Each number is 500 + 40 x the weight over its row's rms, rounded and kept within 0 to 999. Layers, rows and columns count from 0. Numbers have three digits each. The size before them is the row's rms in percent of the matrix's.

# layer 6 attention key, 64x128, rms 0.128, rows 25-61, columns 0-127
117:587389501544497447554451503504475482464454446484556461482434495484420525471548538400493498533496538483469473464492532474473586447464491508488428573483535569476546538506513488479497532507493504545553444497486404519480478535462514464522517518462433510465512542480517582561516472505464520465479551560503525572514486442464508430528458500448526487460479446442485511501518502460495484435472
116:516466495515495561542504487497413556480465515469462537487577487537525485545472539406518430491432508503494448447406501496520492518471520487454445493567499470512529457498430549485536529466449489458514549373485516402498499497537498508560517540550502441438556516479440583520512479495497460490465521477414464494514469483486506531466505508499495473462526487568508417498542504462478554472567
110:510461573448479542503509482492511527537443501466477466585470514530528490475433490431483479503504533549559506543494467558575568509515493571459423554498577525423416544478441506471529516499446480433455544521461421519565452516467509515543526478545446487516519470494520510490476545487500521529460535482555520527463519559502513490560482532513441520461477497390518519531568563514553553541483
119:518557460486410448479492495530613447482503490510519497491556465469479517438456463466537508488536509518487517496561568551494441389538432485472456509499507442484499530484447542507527501533466502482516503558495469565543464507470444521545520490493534515496455511536549423448574516422516516509536541505462584467503510508525503526497493486533458492565536598491488445446393478500495467552454
101:461482517547452460480543477560557578436536458516474482503500451524435530545527522463486499457593484504564528512460591475464526457463439533447491508453509503530491563454508482488546530542517559523555512544503458497430585564458507538530440485533544506563493449543483500534521509556532435526574526546453495559442529495500456494466513515508482525456483493578482441491500515567449555529531
109:497487451511454428470518501439500503467476483516436556468472470442497426543466499441500565478472518491500456436502469427473476478492559517461479454545357532564539511479471486503466476555503491462424524436393439533456551513478496451463398518489591430518535544508484474565466455523510474527482479457491483482502527470481513504470541515448452489495461533471549511482507511460490481491538
141:504501479507521509477438489491541459528484499409495510491487521491548486549451432553508520543547509427499538519463455567481487497497480523542483569456602492512462483512532489514525481511372416499481534533521574494448562453515476489561552466557495470552479499560466544386497494498447369550500466443489504492435479510473530548450490455525498486512535510527509514490520460488491490551529
093:471509440526561532493532497429474456559518461544469465464511412467461522583560549505573498542476447494539562451477481475467528518508532417470565525486490487475511534485483503462471490505495494479505430537434466490385516428503476496486466482542534527414475469573434424474492496452474469506511401442499511473473468461516485519496491485493510533526501504518493511615486490561433528504507
079:503520521464535500485519506616544474480490488478480399542481444450507564465568488487505487493500443523491492543500576469561485526500524514436557470486556478479451509446546521499437544483458518572528525398482506468469462536439455480473491513534571401487476540499556511430563503500442528474521537520465467481448515516478524528522494496523464563431395472483525505489479476474494559549455
081:504509496556505475515485536497513446504454494511506477381458436488512515448503419485456450553483548519468492571503525476517509490502495501463539468457528463513475562557455495553481504533484512461471456511506514512473500538480459519519520496497484512524523488546399500479488463458367469569482424499474496617487484546546528463479545492506497539488505497475375435416485425458502445496536
083:486514533491524553470465446516473475440512594494488520531454520466468524534545500538522480443545582445539486459498520479535506518523556518466509471543521499480498493396512490496536462411520513409508573464436535532473533511532450527456561461472544456511529539471476501482518510521585497479503532435435431475501476430526479518490461523413476475497487462545505486563523530507534620504418
075:553570557495506532569506441514517499474502501507475492475488497543501536461472444512565495495488545436509473437484484530566457535492481470474538515601532449510516405443443499551524507448544497455453517463510514431544508505448543487445529483471523521498544531528540494533497452485541456455490542528485406464518527420530501527535542518465534441501507415578371510496509513520526551496435
090:559477487521548522501492569468524499566503506557483483504483477494541496547508470491505496507546508441492545495571490548497517510448437475539546501550446473473494500470476490512566439507446411442460493567512523458451541417473493517504519486554579549480493451644423488445476496516503491531488401527509499523461453479513472535412494479472518447485553519475401440533498495527463535514504
104:477532489515491535496454518480455478533563495537567550483496478485493501470525490469480454494478425636513510540473485511505474532497458508433518478473476453551545518519468436455460446493497430466596410573445472470538499491525483554535424577476452451449555506485507413512505558538469536493541483506469564533481452595506504501480475475490500578488499468490522491452538525460470520429486
081:476476481409447497462533487512525527496484446456554533505448523491474562482514456575544470549510471533533601475499510435490548512466525524504487507446477507417450600499524476504511473514496465512556503460438473517544495488454412510475461404427448488509517488452542485474517525443512467425503526448425466517463526467450473452466535552544489524540439537426552539519508555510456536495497
082:482486548498565559466477546565507491426592536546484450547506552527537486510496615512500490511506458495516486519529467524578515483468533563480464537456543516475469497550499437535505556558502477520519464517460482492503517497425430437466551528555515495461421545495514486411549542517463465467493463448474531414533518499547479529494474489534473518498472491465569466564469500493427462561423
079:511454488579491480541506423461491481502473494514546443426485435445481475533553474514510532489560422475461467428532459451514494445513519520465477563472549470429449466399553511536453544489515558645544490495435518453521480468473500449476511507540514506467444544462468474445572560445496490526474513458451459488489487488489557545570512505506438530521508537522469491506508473505464497476519
082:500605462499439515600497479573521514542510525401517524521433485494507500481457513507517537515521472478482485515488532509448435519522505441490472529535493516614432442543541491492495511437487495447531473587532540540459513423549589533477514460504486471536579518536512503484472536559536530563504535554514512490506484516457523542470479518470478470468557527535488448527486551509476559607516
088:533495502537495522533521459492492519556526566501486528492525483528472533592490509440486457486529490507415501536490562429489552517533473541519469474498525498514533537476498466494534524519529538548529479418472491498565509530490476519508582571515482530430494505406518519526439566509486534397535501546428487560535509497513431400483489537476435518494494405464550491464522522419438461557450
091:444501453535534479549504490480547484496527454494575453494514520484438490455568461506487433509591431469435458536505518487603524479492479510436512490552498460477494482482591466507429493516560515545545423521409482390482510511458494500489457517478441508466470542489559431496505502475455508485614470497465541478478565419488537519524480542509468515471471494501505486536461452502458494528474
094:467480519580467531500454564497501491471532530487506519444414501436467543520510528472517499454521505555482560512480478492487547471465497464553444553495421481477537524535499479503499506536487519457587516491451409499516516540478430514521442562489412489432447508512501455508512535521480503464454476492469543496424492598475424505501503546549448603456443535479463515406539505446477467517535
094:520545506455543501466507504558477499489444477499409544489440506601527504468496543497520607484484581470522476496561460530464508544493517497491520512548458572569512505524431529532532491499467418515477539411545571554545525512553521425484493445559516505592498506522471546536539466533505478427508511493542387505533493482470492520466563476516543491499498524549498498459486521539554495507554
098:529480485544519550537511475488443457475482469511446484510504555480492514460535474545429485503524491508504498577604502452522478517448477572521448536454482495486517519482540505571489504514530520570519487446526523482520446498414506431602507491461487549514425461464529519468523572511405545535482503573453570488410515595468488507549546489585512475495549507490498493489520431451476531529500
114:439478492557506523545546530519518470516564472470544397521502498483429509525544499544528481461558477468575482508521502500606491483477501487424511565540529506498485490477508477465453445532522516495597476518427449427464505484502458496446484492494462493493504508510570423525553534503468474432568486441497489496495516415474549540492453528505456557473492496532489449581399470453469520520438
088:486474471499476456558532499476497558411469432462515444479540454500511483523556469525463488490642494528505502539533535541582533478500481470468469420500518484477480482497537524522464507477533468531531472462536544375516544559497493469505580486510569462488543508484471532514462452512451432440487495492427446441495471456541542497488489504470496519500522497532544572518493423551493445573550
097:464451579551525496415498492479531544442483483522576486482470592481470510451541459486494533540486446437524513503515447480529522506492566492523480511538527549419532481512574502524531510459488480501551564439473505506511520505502496486473516449425552556544547426517520501492505580527463512504546485451586544504520540478412500449508550506481538505507564473492565595559435520544536522555493
100:504534501462486510477482543522455547575437500487499480484528514467549512438490471471501462498474544470481577479463476453518471548508512529490515459496550555421554545520513478452519451486506406448491494495539559581518537465479529503520593483473500474459472548519492461493494443531444495578573526404491530484526512517528523498515464440486529538509524462542456487467521416501494504374386
113:490462428519507519481515525496553507516470521458562515483487501535445473556476563502474547534509500529480507442459531471463596538496598511488461536426434581514507499477477585463518501476505561493481509520539550547571484459540535480491538440443486428453490512447560583481448530528511480551510446433514555549512498457571560486507540472481470485518545562467530563542556497527554535509502
104:474468484487503497526490452460468454478500457478487526495544454498517487473451483498439507471594531477488474493478541542487484506475364441514497438545500594563512506454515493511442484495505499521467546490502549531519451517529541501432542470505509470497503478569528529476446476448530531437481471451547502534574516482533533567507434604571550422472452427420528500459516435544509457514487
101:560434482515471443508462573521492472445521525491554489494512388521490520517534562443532552547582551501506556526571517447544436498386496531499478508536428420451510518521485536525522500484478541485520505418422562501507520475449522495493524524424479508460501519514519516499507438495402491509495498416458502527485508586450545458535480517563491502534489508504534555495466485462531503474484
139:510532521502619490459580503472468515512454489516426507494515516529506503548519491573470538475399499505468516441522545544529489506535559483470433448551486555587510514471520560500493557466527552459497533499541494555480514464575482479489563530526530441496534485467517548547466486522501458560476480382544516482575488472491464504498440470456517461537474394499493442532480490483571531508500
123:551445471515542431492430547478541455432458528552441498510523487547546491557496514561456578530498514526482523510603438508508500514517535530533460490492482527457531500553458536536518500483524537435454459490497426566420482514554464526461460492490492429555527475498464419486421529527469515488507512404516455489498545508577483570498585488556473470475466458556531509535481531508533537507519
138:553502385490494497504462510466588486508450500504514487416471513441506522541485484589536445482526434495465575500524519461549487453481541501481557425516544511475542466394524448499480500512574448530525427479433559526438507523518529540476515538437464510500506562516551472536534463470507563490492418585448541502507521515487484528540508519497525508500535464454525517478573501491455541545534
120:472517521484514552511481462460436540513536454489469522500539479584563488528478476398536485456448535549478499478435520536451540501532472491527516570438546443584549473530438494481465511532499473481494518585464485520519580499440533561480525480580453504537513443515513499473524486450468482546461481495504561556435458470558526582501499455411478490572532524511446503495472482528507455574508
102:497480485451554525496482386457513536492506521537481536517546521505514523486507528500460505467525472519488494499580511482520391444590477477514419455483531491615498511379545540541526499465521550533505515509444593533503494480516433492555576528471452472483497461535435506528405562476534448504558468508519511497533492473468509423493510448515510464526495463542517468488475445552484486518502
112:505476516480471442609470537470514539499497487515521505498542508500479491461409484479484475512542525506537458590495529514497483526571460501433565482525462528499422520486544513466522506508521547556516452450455509461463479506536603500437473535530436534505483578482535473483534525565514534594500583549474464487538564487513521470559399573488510527422534508483467510485502540451532497547450
111:507555590486420465431500491493505529426516457525471454514549406526527545509480496515473494538489522515533482498552479525453489573560440468549495495495496499449585553536457461445514458520483499432460422563456510543492516439554531485487532438455456519493431498509489487546524557496435519554515492527535440478534516542566537511483575481532478538518496457481496526426515542516544501565427
# layer 6 attention query, 128x128, rms 0.13, rows 26-61,90-125, columns 0-127
110:506556509623502499538552501443411559567465483451432483483518450514522418531505473447498453491451473479520507432441459501479500468532523540478471576520452476528434482524474493527461515568461460531490495493481488496506511546489494522502421570547535471533480459452464486461353532532479485486513508483488557520467583549471492540530466467458499504507493501504492574500513458482499574516548
115:513544538500543548467508527546467516569486458439533523540521448502532421462450540489439437538515500436473487517454477546524501487506476538506479529524493506429463468525519514482464476503533486516475479568506521486494530469510469461497529568517531460479562454613487547468381497549496458523520499403497534552544440487459502478488564510553481450456403425464489596483529487560503514472499
131:474541489476412494497485475543544536516589498621473411491497448500490495442518425474465525489476487500495523522559605529505457536503409500452509449535546438575495547419451492525463506511515516498522498521473532536549496417491481522566447486580516531514462462534525436497516479493499511471529497478502520507405508453483538509471494559535448498443459564522470465468510486469454495543483
125:502449544429496471571495469570499553536486499487456499502525498547488525438474466399497453448416453500489537527463484495453566448545498478525528504446499547565413445458494526512537521530482513531441470552557508544511500598424515536451494452505555499414474510475481513502501506517537509459512574521504495482493446502476507478516446484506503489522554490491495468454647541473543518547505
111:455526537536450392540462519441517449476494538538499515495515471531493478490471479515521542476467507448503499573433497508430519599447570518439545579508411501541459365495503469499523518439453493510436478482455537459420455508506507506503474457585539521417501504493478557507516501469496516469510566526511463519460525526476492511571506472475538507511485455504439512499587475475512503532525
126:550560438483512538431462471513556471502495487491508502498544489561529496486453478539459503604492555482438461461517491569485486561450433495499484562448553458515506532486502519491512451521376461502475535565512554482547473478429497485530538455504506517474460441549445462423540481498473423498519509451498535499484458446543542530476500446503434535590572529520446491496430464526495496468494
074:560475512484508465538508431539516508494579537476541496535397526488499492411494444551524557488517568546524513511466525494570492434505535584471511441492601443433494549495501442484447489543469478505482467532493441526598484529512573520484511447451491482527504510561543558571516490554433520463511529522515482477495528495514508516461457505494508474580523552473531506500477545479496493610485
123:488568463509514475496412576512473516483555545548451538454525505430540449493516494550514471440528525487517454520510500579484448568523442516493597559535479520448510492553524519574498483451494486462533479468539543447433545475558506520546421579523482566572489467497419465485533481515499441447462474541504478457530461452458453479479548507483468457488487510548475507537473493572524522527554
075:563429558507594538449510440443524545460535517522506549567458531526483536482471596471491518503457490508536569527505449466530512444471552531539439443488503555522514509471497509454539486415556491528476536530468448498524525484532509495547527513435490501540566468463532514560464503505558544504587503565533506538508489533494462516527450505443496456477488568430496553496526532533492560402459
074:456487446521476494509495540545462501501529449470494435449441424462428506555572491545469557536529546488542449450535545535473475454539481501498564505508459502448519530495511458522464478567504578526528464487612591538482485490451413469469488503571487474522460524522446512502523527491465457461419543505468494465472484472497452548496502519561461499504469533501451434493410500505495485598526
084:441530458461478545522478561491458460592577506508504500476459510461424493488489497537580476456584554513513485497524514481497447492478466446477589478544450467482498507452498429503511479491487508530523460522606546540446492514521500518477435513477476503548512494513432513506548515472563494457556542535540482452471461476410491486479569536549511497448421595489536412469468505562500503522508
069:484488510406401516574522436585484425479455516491464450475506500461505539491549574505482545487522525441421540484479482493459513440473485439494445486508532481611523453529501484561518561460536568523516482487546548537540480518520517490495421534435524463524474527550504474446452482543495457538471516549524469451487488527532462487490596497500513506524574550573498548487503513513517482514561
084:526442506521410529499470508521486532491486496446515447539450556487399540461471518558490494528570467503522508488440505498499538402537534456538512434530519495477486449541481456462472516576458568564514481470562448539521485565439562548496477482567480504472468546555501533523493503464506576435532545533474455519499575519585509516496457499545508536523500474441487453553432553503509471456529
077:502511456532524478495479523497518484593524504552535504541492452513405482538465458425506551488527589539447447476505529543566447499561443512449527556506468516549490394490475507484492472523479440520468456455492540455462495517548483535489517573572514509485517506525517423524504479502502474504490400479526450523477403488487512550433527499495463507486485539460454417457493426423521505473449
089:464498447434565489487492493461509530472471503554429512485535453510508469563510467450459469536541448460492502501512484519452434511535525501485517464478490521544442496424522571526483528521440479436541471485521480407374550476505457545462474484588487503621474484500513481498514487486504456434461425447452483478580484501491529564498522480462504500461535456501473535512519444432542522571514
089:442522525438580485487548500459487525447471506502523490518533471498585450474540485496445430485472530511519440519525463546501496540531500550541468457546499547478433472494575565556486507473456485470503496523437457392415492487487517512485509488499492497566568479461537457450473518465494437509509480436550458489548487493457485527529439533390499424492496471475495567538499426491550573547510
073:501499537465512445530523542505571559514519550493499472541520533523474512500499568438515427522462476542535536476440553510512614498518531468546473468465558463469545526511362446446508514463560502518481516498546553522558575495485525565528535471462461476484560504518601534546508507479441537495513464518486495487461503523503515481564485534482512543569455486498512464429531545525511444468410
092:508464595417535510482498480502577487500531481498514424527535487518511506478497493469468531562408509531473524481492472520498595421466515521486532461471501504490412493495412530422483428506488450517513425561446545505545463476510553502519543422440429473489493579505517528503540453540510511538586501465498528458467471497533527458479434507502489542513534549472420520459490510462455521474446
096:449553496537507489435550529434473503457528431515504432519534510496518498513509470490500484473497508447562488488590490573554487511509518541492439473531530519496454545455526517558494519530490517394547501576427437457448485442504471511489554525535501503513510475489527491462483547515518478456491517385507515506529539492516555501540443479429440489506443514510435544575424496511435532599453
090:579487455527445542489455561518458463579466475471520521523389516476447583473490552550421496524595474537502513447492577500473465488522509572525459437434595447488548541465467462449492516527480510532527443511504476517492487514482492480532476526548493477429492521571542517504468442521477500500491470540504518480485552539537486514532438468539430549514475542504488478497513558581488432488478
097:481479495465530447470474521532562463591541499518521522486525532482497495468411482485494521536508516493419563535441490493443501536565463425488558511429516455540531495522466486459497521498493471477511453469469613504522485441513543534534539471484488450575485465495521570484563474498428494582459523513497564512427431488547524498529533517479483530513516509393514491495541510385510518547543
086:553469527425535524562518509463465470482467481436501464537445536468497537523452512478501509468576477542439526446465462474475553503424487436566512486564521580534548487575536577457472445460554555498473433498486496542500511439497491493378508527463457483504518532497513526486463494498485459466519459597536411478515490502495510534481462496511500464432561515562520529532465443496504446457525
111:477505477565601442511515532447471515465499417538525455506527538502527498538495506570496519418523455449553476509502430562558547567472522484458477464500508529473494449497527500522424520470544528456535522507507495406430484488511498520510484568503478532518500498541505476491464542491423480538495503420448465515479529490471499535534535543435510467540497495490484532636397471530466574526533
119:443546487483489501554515494482499471524515495524458369492508477473452486467518468491489449476547466476580465462479552495559485433502490475416530548519562442521468526420497452504463547551492478476538523491478542505459537480493480486538525493539502507529476486612504457440498558490506479517532491521404533501495560464512496503506538508571426564546536526513464479588428489519415538578491
125:514468554447524517535474521425480535442503533532538480501499454477535452489535537539464433510487465497489477442589507458571470511454562488465513470526432537529514513506552514515534480445501480452462491438447468469501464463547493385508573499453546552484613476432477486545469472403478483510500428479532488472612510461476559494543468498506529501492502481532523536521486463488491514443442
112:595510500493501496422528509509511482472458508553495545542491472538455536504511529461454475486492486508443664502542505521425541546522489518542463446473503491514525447559544506431487539494497505509468450519528477607493508477517570493513491469549507449462430494546552445515490440556438559516474460504423519486497467569512546467510499482538482494547567476532447483454561479524493495471430
124:488486548422525494482462477620547552480477558452422564517519454551509525496460515502534598549455494494500500501498517532467499483482490545516469488439550533499479540460455480487535497471428508465488574519605519532586509528533512558565514414462492430562542523529484559505492464526529490530475515492542568509452496467533467458470489508446469463476504539439523530551494486573521534521551
113:561566513445492529516491502467506494532468505486540517434534552484499524430436511442425526471525495504454464512497573501455481463480480460497513458466504556569476530457485448531534497467468457498492525540563536485483465478473552444591557516501456469594524501535530527490480507439556574507501480541528579503533471483578535478502491493470502479425569450383504516418539486425483504514531
119:491522554485551488538528506500506486445472491595551540434526533543500480530519480519534514444519519449514449522511458486505429531502505457470556460506478409470449510507526495593541481378546513464450493486477471433483436524479492526521476494500469477463575585451457446516464450486536429469474512487494487472514505469490497555494594478468521469459450443535460527500458539471547545413564
137:480574492486579562475560536488470556504564499534477486516482491505546441557472523538478453459487475481531481501469559564509433534513453415455468396500538563559491509497525517429477508472556575450531517555511461520471505449579499530471514548537537467533588477519520498532431480552517489572527492448510493453520440446534508558543472490442516502481507488452510480558435516538459498468526
131:495501506509479574467504520488486576455538487535513429521523530537441511552539622492530473500482537527532531448462466491537497562502549570419571470575445503504504534540428461465505517460481498484539493461509461463461470536492550562465461541529472451515546550470554488575504514526479524464506474392513496476515471461552493525478487563489421508495417453465459525550462522527498542536444
130:513532444500448573570475473484478551530532571523535566505537530474493514461476549566495389474611499460485447505474530477528475498525454492520603493502475464506510514473502474458549505507581478577538534458496572437452547502511514550446467513495448517494493557456531534482501463497501522548530484600481509455536547461464487495548450549503524469498579526490506490480498517556425446465506
136:438502538531541496470514471490454535514539503524466547592538508556536521521501487520459517508451445551499510555471565467468528547475470506476466578440489486572434499465510486477456497541447527511473508557469527524451548498444519461566506475618501547526398503539481497497463571444498490514531459492538519569470507559553465551544444569507461545499507590515489537519556464465490517516566
114:530537463511521457467498453413491483459489518511506556504466484471491556471519581540437514476503519473550507463485544488480467552525488406509525407539473483588510465406482504528483493537563532467476448611493467542487406475552512513522483536460528490497457491561458448561432501510560477505546414501509589537521526458491509507510446505442523462492457460460488446492515483526506562491496
127:516516507508535463557491552476521469527485486416559468519482525430472431525500479528476390480555489461475425498516553499546515490534520494427528499567544515491445494551578506470436508472472471557542407495509583461476527504590505507414564578529509511490570505498520483509517487521569498503490537543466444445524506464507544529546440468462519497479570470527470461542519500537467535537454
138:456509559424542445494459517481489558506473515488526527490580463507516573528513493493507465485479498590486556513483514509438550593502480527570523530474413491534477519572487497485542532453480525473430511543544532487603526511456501555436487446505519416472515526425506520499521432503505507577433473508518459547449528566579470477493532484492521521472482444492487512448529523446580502497454
098:539549478513463446450476521538545545503528527495508538451406534562465516518475469452530446539461506494481512491472473482478543589504492504457513581477513548445513575560517476476490461473461497467503514442473473442439552485489463511520484535593462484461504501507567502513549436530456429487405457483508484464483426506496501579435509487525445588570508479511445550561504521536501493514567
099:507535436559510519590498463514492534531462459482535458501526527507504441455520486502495512398359589493493464485514560522489450517469436527564498476513482512585470516438481486511528502475473446548526551435565563553536440499509560503506484458524524443557518499555477565479560478488477531527509542479511515468469483452480511510509475539545463460434500446547544561458470504504520519536435
091:437481576454539511516501550521532536563426470485493505557531451446511494482537514462501498469485477460504492534484539508506423488560450467504459490561532500517444439496478604536478579541512433464447531509573545528531557455573511474522540529476538433511554525490454533545510483520526482491572525471488525518452510494422573514509465555483526460431495522464452428454454491474531575547503
085:427498602510527459459502464573507506518469507460478490566452458494564483511487522423490531502478439487511496482478558461494520511462475474563512515465475487509476548501492512462431470464493460559523481595470546564501532475515480530442462496542487517459500554412470532584431573489519411561534565508515537559484494505451490425512519478541425514464499498449451559529523511448541527467541
098:526499470532529493513450491437442435477468457559542496439478527477449494516454498483567490458483496418415488499490443574471473509541486495431505519491417565506493470523547503570520511447446481511521481433502441450508419568507535439433503525481495531518489509444491457498530541530536504440469503481456479449593459482466437492496498500507559437497512424585514446506490479546534511508567
091:577485496455500442380486439514552513540521437498544505521481545538544507523527449475510515532544503576481523460497509566486533566514498544480477530400464525492502559511447519492469478518447480490530520542508479493472469440476525460472487447596459534470518442538462495499472500537459459472416456429476541460481446476488560495470456466520442542577554548515457471515482507532526494512602
074:523515514478519476515507479580510557468458544482415586564540568524557486516516547461543507435470529504417487467473467531515506510429496462477486480548449522534449437432545542487511520429565534497461558493454524447554515535489610494465509514457532433486468464536525519571467486516552492500501492534518487495477448533544450526494424520431536454474443473462472530505455562545523481471472
071:552514528534539498524464514502500481498504503469547531523517585525480487501418500515482490546528487474442493513520542519493515420549496506422453510473503498546501507415577529482477563497551575505501518495621524507415517460456549399576484542514557532472547521532491524527455451462466461532540464471521535464481591494530484512435460479508535470526559531558440516500458488569476564540527
088:472464421485374529503528469620588540471492439497485533529549513491501506464545563470484504475463472483458530456536500472565564467473506511538499501485486445473550503440455498498467516555486483529468554477459489515539508502493461491533490488452462461464452496490518514579519521513530597527519530571507581551470433540452478518536497466413434513419491451456481520501477477505486462475450
080:530560539529472451504455500573524628387461500474552452533485503490492520547510510565503527508517467530568503521460521527483520495507494484493553508510560529441543446525486485469531458488551501484475586525549566483505469550521531523503505539507516507506515536594456516590536450526499502482482532492504462486500419491513515592506447475470535477525518527535554488527441529555530517371539
083:521489517515521500382437479524454578431456555450490531501506557497504492550580469571476493518507476518518547476502503446455449490517524548469501467487526511443518562463536487428515484516561509502523491433547503611525431522514515539473530489560474432522468512461523536520496486564584530535513553480547546462506479474469453469489544526529443555499506499598540539508541511529537496487417
086:451515554506471470524495409579511557481552484491449472569568522566528491386519527485502435456441509553542461525477428525549473524476489452526545467460542475516555553461437450521552443474479462496493540544509514523547529519455524480506529438512502448486525485449531599514528497504482512536562554570499497504506478493502533415563503495538441509474499467439524529434529474510468465528460
081:521523518534470482485461536401550438508454447547584454429442502437503493491488467505518585509588429482511531451502527470519551478495550477519541427545511528473511456549508512550435547530568488524491436515440477448513542468529470471523425556457506536511492555499467477514498547464548478449555399445507523492538581529489502497506493529520549447523517539488510457567482464538478485491503
088:409459546505500465528521526508500411484487471431495484457462396458540465528439441515491553502521469484536581495521507553469497416483461468503511489544516444389507454577495477479469503501485464494487416567506499516450579506536464538447443588473471475463500516533472469520529490488500480462503421464564475528515548555537542582445501511507546503488494508445462474501537475487520459500507
099:572495551537493502506506563394477479485440486514507534536497577453507475558540499486512486451501480474511473489476452477535536459505613486514425518513498560491539469458553521565487536455574481453466503499432409442465486454535471454539479523441512513485564505449472579518439499519509511503517496471479516465536535507497559482546453476394512436503483499529489567537457443501422493455493
080:523466484427486555522545559540475492407460447487562455529483577543488517520552506513547416516526450484494506471526500471509505500521539516505486510471489531517471520552490498540502530488585531457440415515469466459483540508446467466521533518472525501471529483472593549498432491556482558521565446483436428497493472520480551451535419491436523449496488533464506543513539462469455456400427
180:546470513512513512469520499478508474441451543467495550486435497558487605542526525467466493511459564557507577456466510417420524543433561529555438480494485526511466593515464522450518483511497523501475532491451433549577468558455523553509462473447522422488437515428535553520482480520497545527487463519484538544467521563487466466523476511493514559490493459509492523443569489431523452448505
084:498469549438488535485516495459491446535509476456487512566482554540538500510563499468458495486488522452527499493474523540496545517446465497504449450482491468501595443492511559466479486492501477482425553534589421545507498544491500516522483508495478446482564482493499628555505489528479565499544489496521550523520551539441542532495478558337525502474484538463483454480480459567513417478470
103:498514482547501500562568555444434498462499459453527452538564530480541469494551469486474426438537415453536511478527465540548486440521505482467470531500525537480523462543482556558431514510582503437445523521454427417449540526505501491543532559514525481509565473471471563508480507527508530444547484456465513509553534481495574533551462541462487484444454532422527530551446449464470532496515
120:538500472542482502601495459494549478541470462455510487447466488447499551519495491463561496498544471451449496522539467530450467467557488452526470467472498491497527445588512575529504545530542459542460445538464453541529527522499535447486475530500550474550470593510460518456453486495575499508486537457477459474563494536459558530538503497550600407476520547459485362476500510478496519492507
089:558513500521495520449458497537554444530526540535422531492497455487505515493406521517542507542561518517493521533488496434476557494541474545484519539533458531497534496508495428488536469501484490524476486447464525532570510484521510530461419503472421528415468540425498456491508489542501498555450500553523523464528514512583419527481589484572425559557506485577475521504514556580524463462575
091:497545569449490530452515540475453564503495511492465538479530526480543482464522476469446441471531565485413459526576438540558506494483522475514495454507496527437522526518522633570452517470586514497475533500521507440475495466560522456464536579486497502509594503517475505492520482572562471498527554474533461415551515480473543456518509455475527520498522482477488488471459398486540485428523
113:427512564524558423574563523476453520505479445495495432565517473479551458479577450467493475460498458483533507500479512522575470496461512429455469554529517560475454512530512573495422541506560490477523492535514475460474583444544473471531530544508557514547543464488446498515501556449486459501557546460493489508484530478457557516576504572447478522503473541488520484535440453492473596519522
087:445482562490451522502492494530502540516507466592527503525476472466485424556468487559533448514526520454468408441486573465491500469539412541463490474495600518457490455435519511477548467464491471467521558469458495491474506446491478491558539496470552548522544485572512454498496521424505481494536574493524469480504490441514540455442461431511505470519576484548466426523430424529529501535451
089:554552554512515455469514465465427528539522506486538437421541456473466436483475515500409502510476507469577472482540492501497429467543486559490447446529511512487499544452496508532490462497466516451491578526569536407530471496535516572475536497564527502505569460488509504468451487506492507453529498527455542499567444459561487434481564534533434493518482402454515467516441539521448498566462
119:571471526464482477455469496503531428456495520482547523523553457518523524502476521524438479514471538538483545459519468452439496546468493540506481505513509504562513544511472495438493425496494485484429485550427505590522480497494538528514494454508510425487456519467528522538522424537432517555493415470527559528477470555580417624509489474564464527507480419481506475444568491466532499467433
095:516557429434463492483534466545505483478517527435461487494550473495461557522499492440472459552453523525505529513483493559436532455531434544522504460528536502513502552484458479470514482510463532579465485464535544590511511506525502523461507480598499423547484547507551574486494470532512518499468460491523586442457473555543436512478519491527411464544485506475506448523528616585481474570499
089:536426509417475481527538474513511491536468535499548521470499593461461451484550524540540527527560410474448512482550482479459529542460510485527512496503500540486445446500486523509525408469488513433501532554424529491549494553478560488567524511474492546477506528484437482546465481462475567487485496502434446476523456577446494426532550448541593409472524479464508527459565520468528483498455
080:479497472551559486464571486499519530544441532531552485500494479474458507519519459466406541443482473480454466523537480521495511485446527521424498449539523476464507567491505531555503528542505482512502492379496479406468542543578484469517567499479521536539486483466570503476511473520484385499467460421517623523527497431497470506505517495456456455557441464508537487553440464498478534489511
111:536449536433520553413475512425508577491536485507530563493502541492528517576425500549514457522492549553492506472539443511492524563547538540454497487463506544515483521563453485462509483467453563476504529458443484533464453492495482490436451513503454498477537472470480501532473499596526438493426492459558488465552501464526474463441577430479487490605528492509460509542489514554565535510574
098:455465506434474528521474482480569478446532473481485555522527564582457584490527521462504494468493492545545536443491461533456476515463506508562486531487444488520521497504496479466532527433523537470466544530517460528600391521450541563444455407442432432435497547434524531506484560547489486482516480452482503494496476563513493462506507498469514527530476482440459466448582528457496480436464
086:532499512516455522533472530476456528482444561468503498478540509490560560462527481498487439500584427487445475538572532455556500464411473463495516510545504481502535535472492539519552537511541494551523539501508589501490485567537458523467483460453446585504483583461503520519487454528603510517518472584455515496590513477489488485580495546483470492491562562424503540458498512476512437457445
085:503571474513511522404534461537520552509584463491413539496539489505545520480469448518512556477476468498525498520451502506493485476478455494527421516432573496501486518530523502501493437545462488510471561563515497477536516556469539437517514426576470514436454500568470508537473524528472486561452521527512547537398497501603519551473491502518492515507495550485476600503567450524478443544567
093:534506513465528498482510404545525539474547543485403527518527532522507474542513499543520489510507553551514512441490511551493528503479461518562474490541477482530461514409512442510484476529501515540467616531492483554538532473500507496554489541564548536454481501563472510538452467505542561514519452535593535460373485574510408495518510489495451566492469492446460548479540475482495442479566
089:434527467538521472593588456527514547540521473524502438549525471464499398481586550459586482420603485435571500482482510476583444424495532483504491484556590462508473436484529514490468494524523494528506457496504490455472530508520481493494530497556532530517530545534535447531543492503521562478515573464472499484436553499518533532557471512485461520441508504488534505524470524496477537478438
097:486500546463474506553481472595539466556479464403451438548521493534542431434509563545506503537521531504526500474484491448527499506456525479501498540494527465587405448537491494444543489441506495440494552520519548486579499502433535508537519441453480498517497553481537556487468483489455587528579549563500408528428501510472507487539475520458533501428507512520531496485501507478517457455431